From a checkpoint of a small transformer trained on Wikipedia: width 256.
Each number is 128 + 24 x the weight over its row's rms, rounded and kept within 0 to 255. Layers, rows and columns count from 0. The size above them is the row's rms in percent of the matrix's.

# layer 3 MLP down (transposed), 1024x256, rms 0.119, rows 416-429, columns 0-255
size [ 99 114  96  91  97  90 101 103 102  98 100  88 105 101]
[[ 88 139 132 127 145 158 104 155 125 144 141 118 126 137 100 149 124 109 121 126 109 139 128 137 157  58  72 180 165 107 145  91 156 123 148 128 132  98  94 158 156 110 156 116  99 147 129 128 156 118 163 145 123 110 147 179 139 133 112 151 116 115 106 153 122  78 137 115 142 125 110 140 123 105 105 169 108 173 124 103 105 137 144 141 149 112 116 109 121 114 129 156 150 114 171 104 115 131 160  82 118  99 176 107 173  90 112 139 133  80 102 143 106 117 141 139 153 135  91 148  93 166 137 147 162 122 136 117 157 126  78 103 132  92 136 116 118 158 144 132 115  92  97 127 131 142 119 158 126  94 139 147 120 111  95 134 114 123  80  79 130 102 113 135 112 134 152 146 140 129 130 126 105 141 156 141 129 100 104 136 116 101 174 129 133 173 131  83  93 148 110 176 172 129 118 130  90 156 116 130 122  86 136 135  77 157 193 122 125 125 139 136 131 184 132 122 108 147 128 126 105 125 108 127 125 125 141 127 107  77 159 149 144 154 114 144  84 152 110 143 125 137  96 138 110 118  92 129 141 148  95 119 126  87 156 170]
 [130 171 132 128 145 104  94 144 159 140 171 171 134 135 161 146 164 109 154  97 116 130  90 108 117 145 123  90  97 143 147 159 152 143 140 154 135 126  95 107 139 134 114 133 121 147 158  99 140  88 111 118  91 145  96 131 167 113 103  93 127 127 148 120 114 130 124 114 132 137 109 125 132 111 120  95 121  97 130 150 106 101 100 148 119  99 119 128  85 118 131 140 124 151 123 179  87 121  96 124 127 132 124 124 135 160 152 107 161 128 159 131  86 109 138 116 123 163 138  96 131 125 117 156 118 135 102  90 101 129 122 125 124  89 132 159 102 125 112 136 105  65 121 127 123 105 164 114 140  73 119  73 123 158  94 121 149 137 130 176  75 155 121 116 126 146 131  96 107 144 106 108 155 161 123  85 152 163 154 139 116 133  85 105 124 111 141 174 157 123 124 136 106  85  98 144 104 149 150 149 144  73  83 141  96 139 130 104 118 121 103 122 153 105 160 111 130 121 139 128 147 142 125  91  96 132  94 146 166  93 134 105 107 167 101 161 153 119 125 119 172 150 171 110 116 146  85 114  82  80 142 126 146 146 167 171]
 [146 135 143 141 134  99 108 142 130 132 105 119 150 141  78 156 117 127 100 132 119  97 157 126 138 131 128 115 156 175  93  86 143 118 110 143 126 172 121 167 111  71 145 120 110 122 136 131 135 129 122 149 107 119 114 154 110 148 127 124 134  90 132 142 105 121 122 183 143 130 125 124 136 136 126 100 125 141 127 128 125 151 125 136 186 182 158 116 100 128 118 109 179 138 150 117 119 120 137  67 134 144 107 163 113  93 151 126 104 123 163  85 107 131 142  78 124 159 136  93 112 130 119 137 149 164 112 132 156  98 148 146  98 165 129 140 150 118 138 124 104 137 127  87 151 121 139 132  98 121 156 172  93 122 147 141 127 158 149 136 145  96 154 101 127 138 142 146  82 118 143 161 135 121 133 185 169  86 113 127 134 171 135 148 127 123 131  72 150 138 183 116  75  96 111 101 166 125 132 123 102 125  85 139 130 177 168 148 154 114 140 115 107 166 124 107 133 151 137 154 104 170  88 137 160  82 124 100 141 108 144 129  62 157 160 133 100 129  68 125 134 124 157 137 141 125 110 160 120  86 137 142 149 129 129 105]
 [115 157  50 154 125 100 131 169 129 101 141 116 125  74 127 139  90 142 111 128 166 147 100 146 146  97 157  92 132 156 142 146 116 139 118 134 153 137 121 125 170 158 170 147 122 109  85  83 112 138 140 122 128 129 172 170 173 171 139  95 125 128 158 127 100 117 128  69  88 114 143 128 162 136 141 134 105 134 123 146 128  71  97  93 151 113 121 118 141 149 151  95 114 143 116 110 140 132 148 138 170 125 114 151  97 135 155  92 105 102 148 141 144  99 152 171 109 152 125 148 136 121 134 111 156 168 174 106 147 129  98 124 144 115 162 148 151 148 127 146 118 128 124 121 140 123 100 113 148 164 141 146 122 137 133 146 143 113  91 166 120 120 127 138 162 148 129 110 122 103 102 119  87 129 157 167 140 122 123 132 149 141 155 115 127 116  97 117 125  98 126 147 114 134 139 161 107 155 155 141 120 132 143 102 119 143 153 101 104 111  88 166 100 167  74 105 119 148 117  95 167  93 130 186 161 170 137 135 137 133 133 165 105 141 127 177 159 135 166 118 100 118 136 163 146  98  96 144 143 133 176 113  89 141 118 122]
 [ 98  98 153 151 136 139 163 109 166 148 163 109 159  93 121 123 146 132 115 122 144 101 110 181 109 137 142 160 128 125 117 139 118 105 119 104 117  60  84 103 134 107  77 163 118 147 150 163 139 101 112 109 117 132 117 151 134 185 138 168 105 101 129 118  80 107 136  98  96 145 110 138 104 181 120 123 135 141 128 161 122 136 120 103  97 131 153 132 151 140 118 168  90 119 126 155 163 109  77 119 149 160 104  66 116 116 102 117 118 137 148 118 150  88 128 162  79 100 124 108 143 137 145 166 140 122 136 140 131 150  90 125 130 137 135 120  71 139 109 144 110  82 127  94 125 100 131 146 102 132 135 167 146 174  90 136 128 133 156  74 157 157  93 132 119 142 156  97 118  99 137 159 122 158  98 103 132 192  99 118 123  94 124 133 142 149 109 154 134 166 175 153 110 158 110 174 111 113 121 136  96 147 138 106  94 117 144 137 122 127 133 102 139 127  96 133 103  83 157 125 110 166 137  95 151 126 136 131 119 121 152 106 146 121 140 138 121 137 128 127 134 126  91 118 154 124 180 147 149 157 116 127 119 111 146 121]
 [103 113 160 141 165 178  91 110 162 112  86 145 107 127 104 115 155 158 122 120 114  99 134 133 157 128 123 111 114 151 132 126 149 129  83 115 111 159 127 148 120  89 136 172 119 135 153 112 127 166 146 130 125 153 147 120 131 133 113 137  97 101 122 144 136 124 120 131 133 106 105 117 182 107  65 122 132 109 156 159  70 180 144  81 157 117 114 117  97  98 122 122 137 112 109 133  96 126  75 125 132 137 124 115 112 134 152  73 135 137 106  97 144 111 151 140 139 115 133 126 111 154 162 145 144 150 105 160  89 120 106 133 128 163 110 122 159 112  99 123 141 109 129 108 150 114 168  82 128 121 135 165 143 118  97  60  86 129 126 125 109 172 116  95 135 137 115 124 126 131 118  99 143 188 126 116 114 110 160 145 102 160 115 140 148 160 138  57 126 125 137  74 136  77 122 150 124 111  67 125 128 128  78 121  91 123 182 149 157 118 131 114 118 139 145 122 100 148 142 143 123 119 110 112 176 149 115 139 166 109 122 109  94 174 101 104 104 151 140 145 124 117 117 123 154  94 153 119 110  96 123 111 113 131 137 144]
 [161 105 111 136 143 129 116 136 101 129 135 166 115 102 125 126 123 102  83  95 157 117 134 138 118 143 165 119 141 156 165 139 166 157 120 119 137  89 125 120 131 120  98 168 122 128 151 148  87 106 163 134 118 147 143 151 131  74 140  95 109 165 162 194  93 131 174 131 138 115 106 135  97 156 126 163 103 104 139 149 158 117  76 138 133 132  78 114 164 138 103 141 130 138 143 156 159 150 104 132 152  93 123 113 130 133  89 152  93 124 146 136 130  80 104 103 127 131 140 120 126  73 133 133 156 133 130 120 111 126 113 114  90 104  94 135  79 106 186 122 123 107 116  79 135 132 158 112 107 131 143 151 130 102 117 152 105 131 121 115 142 111 167 111 118 188 112 112 188  82 152 141 166 104  92 150  88 154 117 143 115 160 133 116 156 110 153 109 132 101 131 161 121 143  98 123 128 109  88  89 122 114 123 164  87 105 135 139 159 114  97  99 123 113 105 158 103 151 163 114 150 117 153 119 125  93 145 127 118 120 113 165 147 137 127 134  98 128 138 111 122 133 119  93  90 127 117 159 147  75 143  98  84 127 141 130]
 [144 127 169 153 147 156 100 113 127 181 111 133  91 137 133 133 117 114 110 120  93 174 122 115 103 128 174 139 130 139 133 113 124 114 162 137  90 143 152 154 115 127  95 146 131 145 102 132 138 105 115 152 143 125 156 145  81  94  95 177 140 132 146 120  74 127 116 124 155 115  61 159  96  78 116 152 185 101 134 171 166 123 145 137 111 122 120 132 131  99 117  83 150 159 138 113 169 140 159 112 143 146 166 130 148 170 100 130  89 185  97 118 172 140 121 108 145  99  95 128 130 119 136  95 143 141 172 138 100 148 127 127 141 146 160 141 100 145 135 116 152 153 100  94 136 120 127 135 156 161 145 171 156 109 146 149 114 135 127 166 173 160 151 141  88 131 126 154 125  71 142 126 101 118 163  85 155 132 163 122 129 130 139 145 114 124 110 124 122 167 152  89 117 112  96 129 138 135 102 116 187 103 115 117 126 127 141 127 136 127 158 114 136 108 135 156 166 125 159 180 139  96  83 115 125 103 152 107 131 120 118 135 115 135 142  96 130 133 126 128 121 117 149 136 109 122 138  86 142 117 107 183 128 136 167 122]
 [107 139 133 137 115 116 112 145 131 105 155 131 103 147 115 157 140 169 138 140 135 137 100 174 121 120 106 127 139 111 106 101 105 127 123 111 114 146 126 118 127 104 171 129 122  94  94 145  97 133 117 149 135 159 150 100 113 113 129 138 132 134 137 121 172 111  78 109 167 124 111 147 121 172 135 184  71 135 152 138 159 107 131 155  86 129 114 105 168 170 121 162 115 130 141  92 138 128  84 132 146  75 137 147 141 132  91  74 156 151  94 141 134 135 138  83 135 138 139 121 114 156  91 108 145 113 126 140 156 132 132 178 150 164  98 127 123 137 105 138 167 126 127 140 164 167 150 108 150 135 135 132 181 141 170 135 118 105 133 137 144 137  74 175 137  76 110 132 114 132 157 124 134 140 109 109  90 116 123 175  76 125 124 144 117 100 131 114 121 137 142 122 166 111 159 103 112 136 119 112  96 115 134  94 121 138  79 130 138  96 131 115 136  94  50 126 160 148  95 142 145 166 120 120 121 113 123 132 125 132 156 173 167  96 141 108 135 154 183 149 140  87 119 109 136 164 137 148 133 149  95 127 137  89  98 113]
 [124 106 139  96 102 126 145  90 100 102 106 139 130 152  88 135 118 130 120 169  99 152 151 148 172 132 140 188 131 102 127 165 122 119 118 203 107 108 121 111  85 123 134 148 117 132 139  99 146 126 128 134 131 154 134 148 131 129  98 103 126 145 120 196 110 133 137 139 153 143 130  97  87 112 128 105 124 133 126 138 109  86 126 122  79 145 139 122 109 178 123 136 132 144 139 122 135 109 162  96 139 109 101 127 114 145 138  93 132 129 169 128 139 131 165 130 151 156 128 127 123 136 142 154 132 116 108 120 126  56 154 131 163  44 124 119 151 127 127 144 160  85 136  93 116  92 120 104 121 138 103 110 138 135 103 123 133 104  86 153 116 119 113  81 135 148  97 153 165 143 152 119 163 137 148 102 135 115  95  88  99 178 119 142 132  57 143 158 122  94 137 162 156 153 109 103 116 121 152 108 131 115 135 132 141 117 104  99 109 131 149 170 121 151 116 116 120 109  90 123 109  87 144 123 119 122 148 129 138  84 145 115 161 123  81 152 109 185  94 136 151 106 125 157 100 182 100 138 139 105 119 140 128 146 122 112]
 [135 143 107 101 131 109 133 202 161 141 141 116 158 108 108 110 176 166 109  81 173 127 106 163 134  98  88  74 142 151 137  85 156 155 136 105 126 144 139 170 131  79 130 162 133 151  93 139 149 140 136 118 165 154 136 121 134 121 142 157 153 117 130 148 106 144 134 130 102  81 141 157  83 116 137 147  93 124 142 146  94 160 155 106 153  92 103 160 131 152 120 127 152 122  99 161 138 140 118 142 110 143 143 142 162 131 121 166 148  95 132 109 117 130 100 132 151 124 107 187 150 120 167 133 113 144 113 127 142 129 163  95 137  87 138 159 113 127 136 117 124 151 124 107 142 124 138 152 123 150  99 103 111  93 130 125 119 129 143 110 100 173 142 114 131 112  99  73 119 100 122 141 121 123 130 109 163  97  76  93 127 144 142  94 143 109 133 134 131 127 145 129 125 120 122 154 115 135 150 131 133 126  84 116 141  84 123 109  97 136  81 127 121 108 148 117 130 136 126 129 157 140 100 106 195 223 124  88 161 165 103 135 146 143 170  80 134 145 153 126 136 128 118 154 131 160 157 141 146 114 126 132 123 110 108 116]
 [156  74 132 143 167 118 136 184  86 120 173 129 122 133 129 160 108 142 157 103 102 100 161 121  93 113 155 111  94  93 142 150 183 121 150 114 105 138 168 123  85 121 128 146 151 122 137 139 126 146 160 169 102  90 147 129 145 142 118 126  67 141 137 136 153  82 122 142 137 140 156 124 141 122 174 101 151 117 112  98 124 122 114 145 136 151  94  99 131 163 114 149  97 127 122 105 154 123 127  96 141  86  84 101 137 176 121 121 147 124  88 161 139  95 140 108 144 160 130 139 107 131 117 148 161 151 127 121 115 139 125 166 106 126 102 143 129 116 158 162 105 124 110 113 125 116 177 114 123 134 128 157 155 120 113 180 126 117 134 141 132  85 122 172 118 154 148 149 129 139 166 123 112  72 125 111 125 152 133 121 128 144 128 123 112 121 144 129 146 137  87  72 128 140 142  87 142 145  99 182 145 119 172 138 148 155 107 127 100  91 115  89 169 134 172 123 103 117 114 134 123 156 164 124 151 126 141 165 135  91  98 172 123 126 111 104 129 117 135 113 115 101 149 135  94 188 104 123  92 140 130 112 114  79 125 136]
 [166 170 170 119 191 140 141 165 141 100 142 111 140  88 142 138 115  72 126 138 140 127  95  93 167 150 110  91 149  79 141 146  78 115 114 123 150 118 127  93 111 138 136 109 102 149 121 161 124 137 166 136 140 124 163 141 105 134 141 115 131 123 155 140 160 112 168 144  89 167 113 128 145 166 161 147 163 110  94 124  88 144 123 166 134 104 105 147 155 137 163 193 169 148 132 127  99 120 160 119  81 126 118 109  95  68 134 143 145 107 128 125 127 145 135 137 120 139 163 104 128 142 123 129 120 121 139 110 110 154 102 145 128  94 107 109 119 164 119 119 104 126 121 137 140  80 129 136  95 107 137 165 128 133 113 152 113 118  80 113 115 156 114 159 110  81 152  87 131  93 132 138 135 133 118 132 150 156 176 128 126 109 123 103  96 170 110 112 109 152 130 176 110  93 128 116 124  97 171 146 155 136 126 114 121 137 135 100 180 110 156 160 147 128 122 112 144 164  96  99 136 191 161 162 113 107 150 102 120 170 104  86 163 115 125 137 137 105 114 105 147 137 125 125 119 120 135 130 147  98 141 105 121 134 152 136]
 [140 111 117 145  99 124 145 150 158 101 157 123 111 137 132 102 125  81 126 137 106 145 136 146 145 133 149 115 160 145  36 145 163 150 146 116 171  83  87 139  97 133 157  57 167 140 162 109  93 144 117 120 122 139 179  97 124 157 161 114 149 127 123 139 162 140 109 113 123 127 138 148  94 131 103 122 107  99 104 103 121 128 121 145 122 124 122 129  98 119 121  96 123 144 194 133 134 154 155  75 116 165 155  94 132 129 117 135 142 139 100 141 141 135  99 107 132 159 121 103 147 119 127 127 111  76  99 118 127 142 149  89 170 135 125 150 108 104 119 108 122 132 111 161 132 184 119 113 114 148  96 119 146 112 148 123 102 124 122 145 143 159 140 142 119 138 153  87  52  99 156 124 161 189 154 121 132 134 106  88 105 108 169 135 151 175 131 134 124 138 113 149 138 165 145 117 157 141 133 109 168 128 116 122 155 160 121 115 116 149 160  93 124 107 150 150 174 135 116 114 153 130  88 120 126 114 141 109 141 135 127 105  83 107 165 115 121 142 146 131 140 173 125 131 117 163 144 141 123 139 138  76  95 118 120 138]]
# layer 3 MLP up, 1024x256, rms 0.139, rows 417-429, columns 0-255
size [112  94  98  93  90 108  98 101  98  95  90 101 109]
[[149 140 125 152 123 140 149 169 161 152 128 137  92 167 166 157 155 114 140  90 100 154 114 116 142 161 152  96 105 102 153 118 128 147  70  80  86 150 117 100 134 159 114 155 106 155 169 110  98 114 159 118 129 128 139 125 144 128 107 108 104 141 157 113 124 137 120 169 167 139 130 132 143 141 108  86 170 155 136 128 155 144 132 119 151 107 121 148  93 117 121 125 130 108 110  96 109 159 155 165 156 121 134 139 123 138 127 174 115  76  78 127 133 116 164 129 134 104 139  96  92 135  55 128  94 135 114 124 109 105 112 109 121 100 154 149 138 164 171 161 160 102 150 100 152 129 127 143 101 147 127 110 126 121 121 128 161 103  95 161 113 129 150 134 124 116 132 106 152 133 112 113 145 122  63 118 176 122 138 141 107 151 127 126 158 101 126  91 116  84 131 133 125 128 135 103 120 104 149 152 140 117 132 112 156 135 167 129 136 150 121 130 140 115 148 131 133 111 105 143 153 194 149 127 163 189 125 118  90 142  81 142 146 122 126 174  83  97 169 135  98 126 157  76 125 150 135 129  97 157 133 121 109 129 101 104]
 [113 130 104 144 117 172 124 158 108 135 165 156  92 114 153  87 145  84 130 105 118 122  86 144 124 128 146 124 135 132 150 160 116 161 155 122 130  85 107 148 136 145  81 135 142  96 130 125 116 137 127  86 101 140 132 145 168 155  98 104 116 146 140 112 104 126 138  84 133 141 150 100 119 105 158 182 203 119 173 127 158 132 119 105  79 154 152 141 105 152  96 194 135 106  46 103 103 139 112 169  92 125 133 151 109 125  94 114 104 165 115 123 156  88 120 124  92 123 152 102 113 132 119 121 120  89 124 100 118 126 122 134 155 152 147 150 160 141 146 165 160 117 151 119 131 128 119 136 115 143 127 119 138 122 178 124 122 116  70 159 120 153 122 120 137 121 164 137 183 162 132 124 139 155  93 130 139 132 155  77  84 129 126  97 111 140 124 126  93 150 132 132 134 152 155 119 119 127 111 116 139 118 130 147 123  99 104 136 151 164  78 131 118 131 138 118  98 118 114  84 106 158 128 123 139 146 111 139 119 127 123 130 177 106 127 164 114 143 149  90 131 133 101 157 151 135 183  97 109 125 128 166 141 148 126 147]
 [118 117 160 115 140 146 140 140 125 121 137 110 164 120  76 103 140  88 151 146  78 212 108 136 140 160 118 163 121  99 108 104  98 117 137 132 143 119 175 129 157 123  92 118 136 127 117 109 113 102 119 121 119 111 127 122 138 103 136 132 121 109 147 154 143 157 158 133 153  98 113 126 132 135 146 111 128  99 140 131 122 130 135 187  84 123 121 126 106 138 129 139 183 107 181 150 167 102 118 143 164 190 111 135 125  97 105 156 127 146 120 136 176  85 102 122 172 123 174 121 147 168  93 181 131 155  87 125 164 114 156  94 133 102 124  94 175 118 157  83 100 140 142 123 122 159  94 118 126 127 118 119 131 161 144 110  99 138 128 134 120 118 122 104 181 167 104 131 142 143 139 123 132 109 127 135 137 129 131 143 139 108 128 135 127 137 129 144 141 126 122 165 179 128 112 161 146  75 128 122 120 170 131 133 154 112 150  94 117 111 146  75 103  66 163  93 133 128 110 142 140 170  91 120 115 132 102 134  86 132 156 133 124 128 160 160 113 148 139 161 129 156 120 145 140 152 141 125 131 113 133 128 118  86 172 154]
 [139 153 123 118 140 122  81 113 122 119 121 127 121 178 133 127 145 126 109 130 128 161 128 122 147 144 136 105 126 110 157 167 116 162 157 123 142 183 147 152 146 142 179 118 161 153  97  64 126 148 153 117 140 116 148 123 151 100 163 115 155 139 133 137 134 171 114 140 139 150 115  96 149 110 153 112 118 105 152 100 179 134 103 116 183 144 123 124 142 146 161  93 161 141 192 106 143 129 184 145 118 113 134 117 142 122 110 121 116 142 128 102 130 135 174 105 163 101 102 108 130 132 116  88 121 143 152 150 148  73 177 154  88 130 106 108 155 152 123 112 123 173 103 133 136 110 149 133 142 122 133 113 147 125 181 119 150 149 118 193  92 115 122  95 155 129 131 155 168 176 159 112 132  74 149 145 121  58 115 119 122 170 136 134 111 117 136  99 102 149 136 128 127 137 117 145 130 168 132 127 147  95 128  99 136 121 107 137 100 134 129  86 133 130 163 107 142 130 125 125 111 113 150 115 121 167 133  88 123 162  66 105 111 148 143 108 105 122 135 130 121 137 155 117 120 115 121 106  71 120 165 101  95 146 102 132]
 [157 113 136 109 102 142 116 116 109 113 139 116 130 118 124 141 169 120 189 123 131 138 143 121 113 148 121 132 113  69 165 159 132  80  78 156 169  74 130 126 135 141 169 126 117 144 123 150 109 103 108  88 132  80  95 122 102 112 149 158  88 124 146 158  72 170 137  89 113 118 125 109 124 135 166 145 118 126 119 123 140 121 144 146 133 105 142 133 121  94 147 161 131 129 147 107 100 161 117 124 136 134 101 107 129 146 133 159 129 192 119 110 111 125 157 126 160 118 139 174 134 134 107 141 148 138 130 106 112 167 135 149 108  74 138 116  99 135 144 147 156 126 179 135  89 160 167 140 147 165 132 143 118 113 111 140 134 135 113 133 150 141 175 117 153 179 122  96 108 169  89 144 141  89 136 103 131 116  98  95 109 121 119 115 142  89 143 130 136 107 154 142 177 152 110 129 144 150 113 129 103 175 171 136 140 137 101 104  90 152 124 130 101 130  59 144 142 116 118 132 141 160 120 102 100 143 140 151 113 131 108 134 143 170 129 122 127 113 114 102 169  77 113 135  78 112 145  97 155 174 156 116 139 108 148 120]
 [157 148 143 120 156 170 133 128 112 153 121 147 113 161 141 131 142  95 100  99 121 135 142 128 116  89 128 139  89 120  97 157 121 169  87 169 109 129 145 120 117 147 134 147 109 151 139 123 102 131 132 157 129  91 183  80  85 155 127 172 100 142 111 135 124 180 142 114 109 145 105 156 115 148  86 123 119 155  96 130 163  81 135  96 123 115 137 121  89 131 109 111 136 114 153 106 101 138 109 169 113 116 134 111 158 150 118 120 116 139 108 105 108 144 170 158  62 104 142 129 125 167 130 142 127 137 159  84 101 112 124 146  90 123 143 111 137 169 102 121 166 118 160 135 131 100 114 144  97 115 147 122 137 153 156 148 126 100  98 113 100 112 125 142 170 122 132 115 103 119  94 142 156  99 142 135 101 123 137 136 119 104 101  96 106 114 150 121 150 146 161 152 150 136  93 136 126  86 135  85 139 131 119 208 140 130 184 121 144 164  97 146 144 134  94 156 130  88 124 102 131 139 144 123 120 128 144 140  92 171 109 148 176 127  94 129  85  97 120 119 150 107  92 110  98 128 131 137 105 119 165 165  85 112 111 102]
 [164 104 131 122 156 111 119 103 117 114 129 142 142  97 125 155 118 142 117 111 167 132  72 116 134 102 128 144 147 143  82 125 147 135 105 102 134 128 105 160 131 129 126 148 149  98 144 129 123 141 117 136 124 171 128 184 132 131 136 149 113 143 110 125 119 157 123 127 153 118 121 159 107 169  98 163 145 132  80 140 108 146 137 124  91 115 117 172  98 156 130  94 113 115 125  70 133 117 134 128 101 129 109 145 151 170 100 163 115 127 142 129 112 121 121 161 105 105 142 137 121 139 162 142 129  80 153 131 170 124 138 149 170  96  93 167 182 137 156  84 136 154 110 117 153  84 139 117 120 159 155 144 148 118  85 112 135 138 132 127 105 126 119  91 100 145 132 136 111 148 155 161 120 105 131 145 160 150 162  81 148 162  68 123 138 141 117 169 108 101 123  90 113 150 131 113 129 137  98 136 106  74 119 129 176 175 155 142 129 155 109 135 123 176 105 134  93  92 109 123 132 106 158 155 124 116 165 147 155 136 184  93 107 146 140  79 118 160 138 134 133  96 144 141  83  88 140 107 134 120  73 157 134 106 128 108]
 [101 154 139 124  98 137 133 155 135 120 120  72 123 186 125 112 112 129 178 160 123 116 108 138 109 123 124 175 117 152  94 134  85 105 164 152 144 171 178 122 120 107 193 119 151 108  99 167 149 158 100 122 114 103 139 106  91 175 128 162 127  93 110 110 145 104 148 138 149 130 128 143 155 137  99 185  86 154 143 164 134 115 124 129  89 102 133 168 146 152 150 113 141 140 175 107 146 139 125 157 128  95 113 142 156 123 116 104 153 132 126 133 181 109 136 123 100 123 133 115 104 176  96 102 113 109 133 122 139 145 131 143 141 141 133 159 112 130 100 144 145  80 131 176 149 170 153 103 135 138 137 128 159 133 137  90 128 145 169 129 108  90 123 157 134 128 123 130  83 135 105  96 148 115 119 105 114 124 134 137  85 136 101 138 132 112  85 134 126 137 144  96 132 131 136 124  98 132 131 116 173 121 106 113 115 148  87 139 102 111  97 113 109 118 113 109 114 171 140 145 161  85 104 115 111 140 175 124 100 109 162 120  86 104 121 145 122 161 144 198 147 117 145 155 129 125 130 134 123 138  87 148 117 108  78 117]
 [136 133 122 154 135 126 103 142 123  99 125 103 102 127 121 165 142 119 158 136  96 101 182 119  88 162  50 144 138 131 128 146 114 152 117 112 171 170 116 131 110 161 151 140 159 121 121 134 139 135 123 155 119 109 136 159 118  85 124 114 114 129 142 135 112 100  93 160 136 110 108 140 169 147 121 132 128 144  71 111 143 133 131 138 168 132 107 123 123 119  78 143 120 129 124 117 178 135 139 174 143 139 158 149 132 126 141 121  98 119 125 107 130 126 131 123 148 114 121 102 112 128  89 132  97 140 143 117 136 106 111 119 176 167 121 149 152 147 127  92 107 134 192 104 133 126 154 135 122 143 159 120 147 153 174  98 124 124 148 103 118  85 101 141 147  96 147  84 116  65  91  93 143  79 179 123 133 140 156 189 105 126 113 143 105 154 133 131 119 164  73 110 134 185 192  98 137 121 114 137 144 107 123 151 119 181  98 120 108 112 126 128 120 142 125 172 106  76  97 156 143 148 156 127 114 133 117 126 115 138 119 131 114 152 137 152 148  95 130 122 107 139 168 116 143 105 183  93 133 123 147 150 129 139 111 119]
 [171 162 143 126 122 129 135 166  97 130 140 100 137 174 149 100 155 183 150 122 134  67 123 134 107 130 114 142 139 186 125 131 120 120 191 137 144 137 136 122 166 117 102 140 121 134 154 175 118 121 114 118 159 143 156 123  92  93 152 153 147 114 109 143 154 155 128 115 119 120 143 148  65 132 102 152 112  99 118 114  88 106 150 103 135 115 135 139 168 137  96 121 120  79 114 141 152 122 147 127 118 162 155 125 148 150 106 147 191 121 142 108 121  85 132 135 144 131 133 135 154 137 135 105  90 148 113 120 157 117 172  88 130 148 167 151 115 133 117 135 132 102 157 152 119 133 103 154 114 152  83 122 137  90 127 144 119 124  97 122 115 107 110 116  95  84 116  95 166  90  88 144 157  92 128  98 142  59 138 119 142 139 158 119 149 136 106 147 131 126 154 101  90 116  93 165 144 158 124 127 142 134  96 136  96 110 185 117 143 128 125 161 156 139 173 172 117 147 108 128 168 113 116 119 145 148  96 130 137 116 119 111 143 117 148 109 137  88 107 123 168 111 122 127 130 130 172 186 122 104 168 134 117 130 124 119]
 [150  96 170 149 135 114 111 134 160 165 118 140 129 130 109  94 130  71 150  88 147 161 110  80  81 133 130 157 125 173  87  86 119  99 167 100 123  91 103 114 147  93 163 132 136 146  99 124 133 115 114 121 106 153 115 181 124 122 154  88 139 132 118 173 123 132 178  95 142  91 122  98 108 145 122 144  77 157 144 155 156  84 119 131 103  87  98 153 150 158 138 139 145 131 114 126  94 162 140 124  89 156 103 122 167 149 125 126 150 118 134 125 133 106  97 164 137 137 106 178 109 125 132 127 115 165 127 131 177 117 154 123 126 140  99 134 121 133 117  93  75 143 157 121 152 156 127 129 137 133 156 120 146 140 126 125 133 115 145 117 129 128 131 121 114 192 136 159  97 189 102 134  90 118 158 130  92 147 144 106 136 112 134 119 103 134 134 146 124 122 150 145 126  92 109 155  87 187 127  88 146 164 132 141 101 100 144 129 120  83 156 105  98 109 143 149 128 166 144 150 111 133 123 140 114 121 167 154 167 142 143 128 139 105 145 105 119 129 122 129 124 128 140 128 156  87  85 129 128 151 148  95 134 128 138 173]
 [127 126  75 112 171 154 126 156 150 137 121 121  88 132 116  84 113 102 128 125 119 101 132 148 120 107 138 144 143 162 129 112 152 113 121 121 101 118  90 123 128 129 104 170 146 104 106 156 140 114 150 134 136 125 157 135 125 146 110 162 121 127 134 123 131 143 121 153  84 124 176 152 117 120 125 154 148 169 114 139 120 122 161 147 139 142 101 133 121 134 135 128 176 173 183  89 105  97 140 119 117 125 108 130  97 119 145 150 123 143 153  88 148 137 112 132 133 128 136  91 133 153 137 104 121 140  87 136 148 170 132 101  77 120 118 104 113 111 122 153 156 126 157 111 117 119 101 178 159  84  94 132 116 134 104  96 115 120  89  94 103 147  82 105  84 143 105 102 100 105 125 155 131 142 159 117 128 141 145 104 166 153 102 147 133 121 152 140 109 111  84 126 128 171 136 134 105 167 162  98 120 131  92 155 172 103  92 114  91 141 198 134 121 135 134 169 131 128 154 125 127 147 152 135 133 110 150  94  97 132 168 120  90 140 125 123 119 176 100 141 146 137 110 101 153 119 125 156 217 102 117 165 129  85 174 109]
 [ 69 112 127 130 134 102 131 125 102 172 104 137 137  79 128 113 139 149 142  93 157 119  90 115 123 119 136 135 144 110 160 123 122 109  61 125 104 145 181 121 184 121 133 193 119 136 128 150 100 104 122 155 133 108 128 146 125 112 146 137 116 135 112 133 146 120 116 126 110 119  97 107 154 133 148 146  92 148 127 130 118 134 124 102 131 145 147 124 167 139 132 150 125 120  98 138 133 110  82 141 103  93 142 159 126  99 170 133 126 143 139 155 111 111 174 109 138  97 136 147 146  74  98 139  92 136 198 136 149 143 104 182  93 143 131 172 163 148 142 130 164 138 131  65 164  92 143 138 116 113 105 148  87 163 138 137 154 121 125 135 126 106 118 145 149  81 103 125 143 163 107 139 115  85 121 104 111 125 112 172 122 103  88  89 107 113 108 136 146 127 149  94 115 136 137 124  72  91 119 157 108 112 107 117 101 107 130 120 137 122 123 136 160  97 141 117  82 105 126 151 133 123 155 105 131 131 160 139 113 135  84 137 175 140 120 162  69 142 117 118 116 115 120 140 146 104 125 103 169 120 173 157 151 140 139 109]]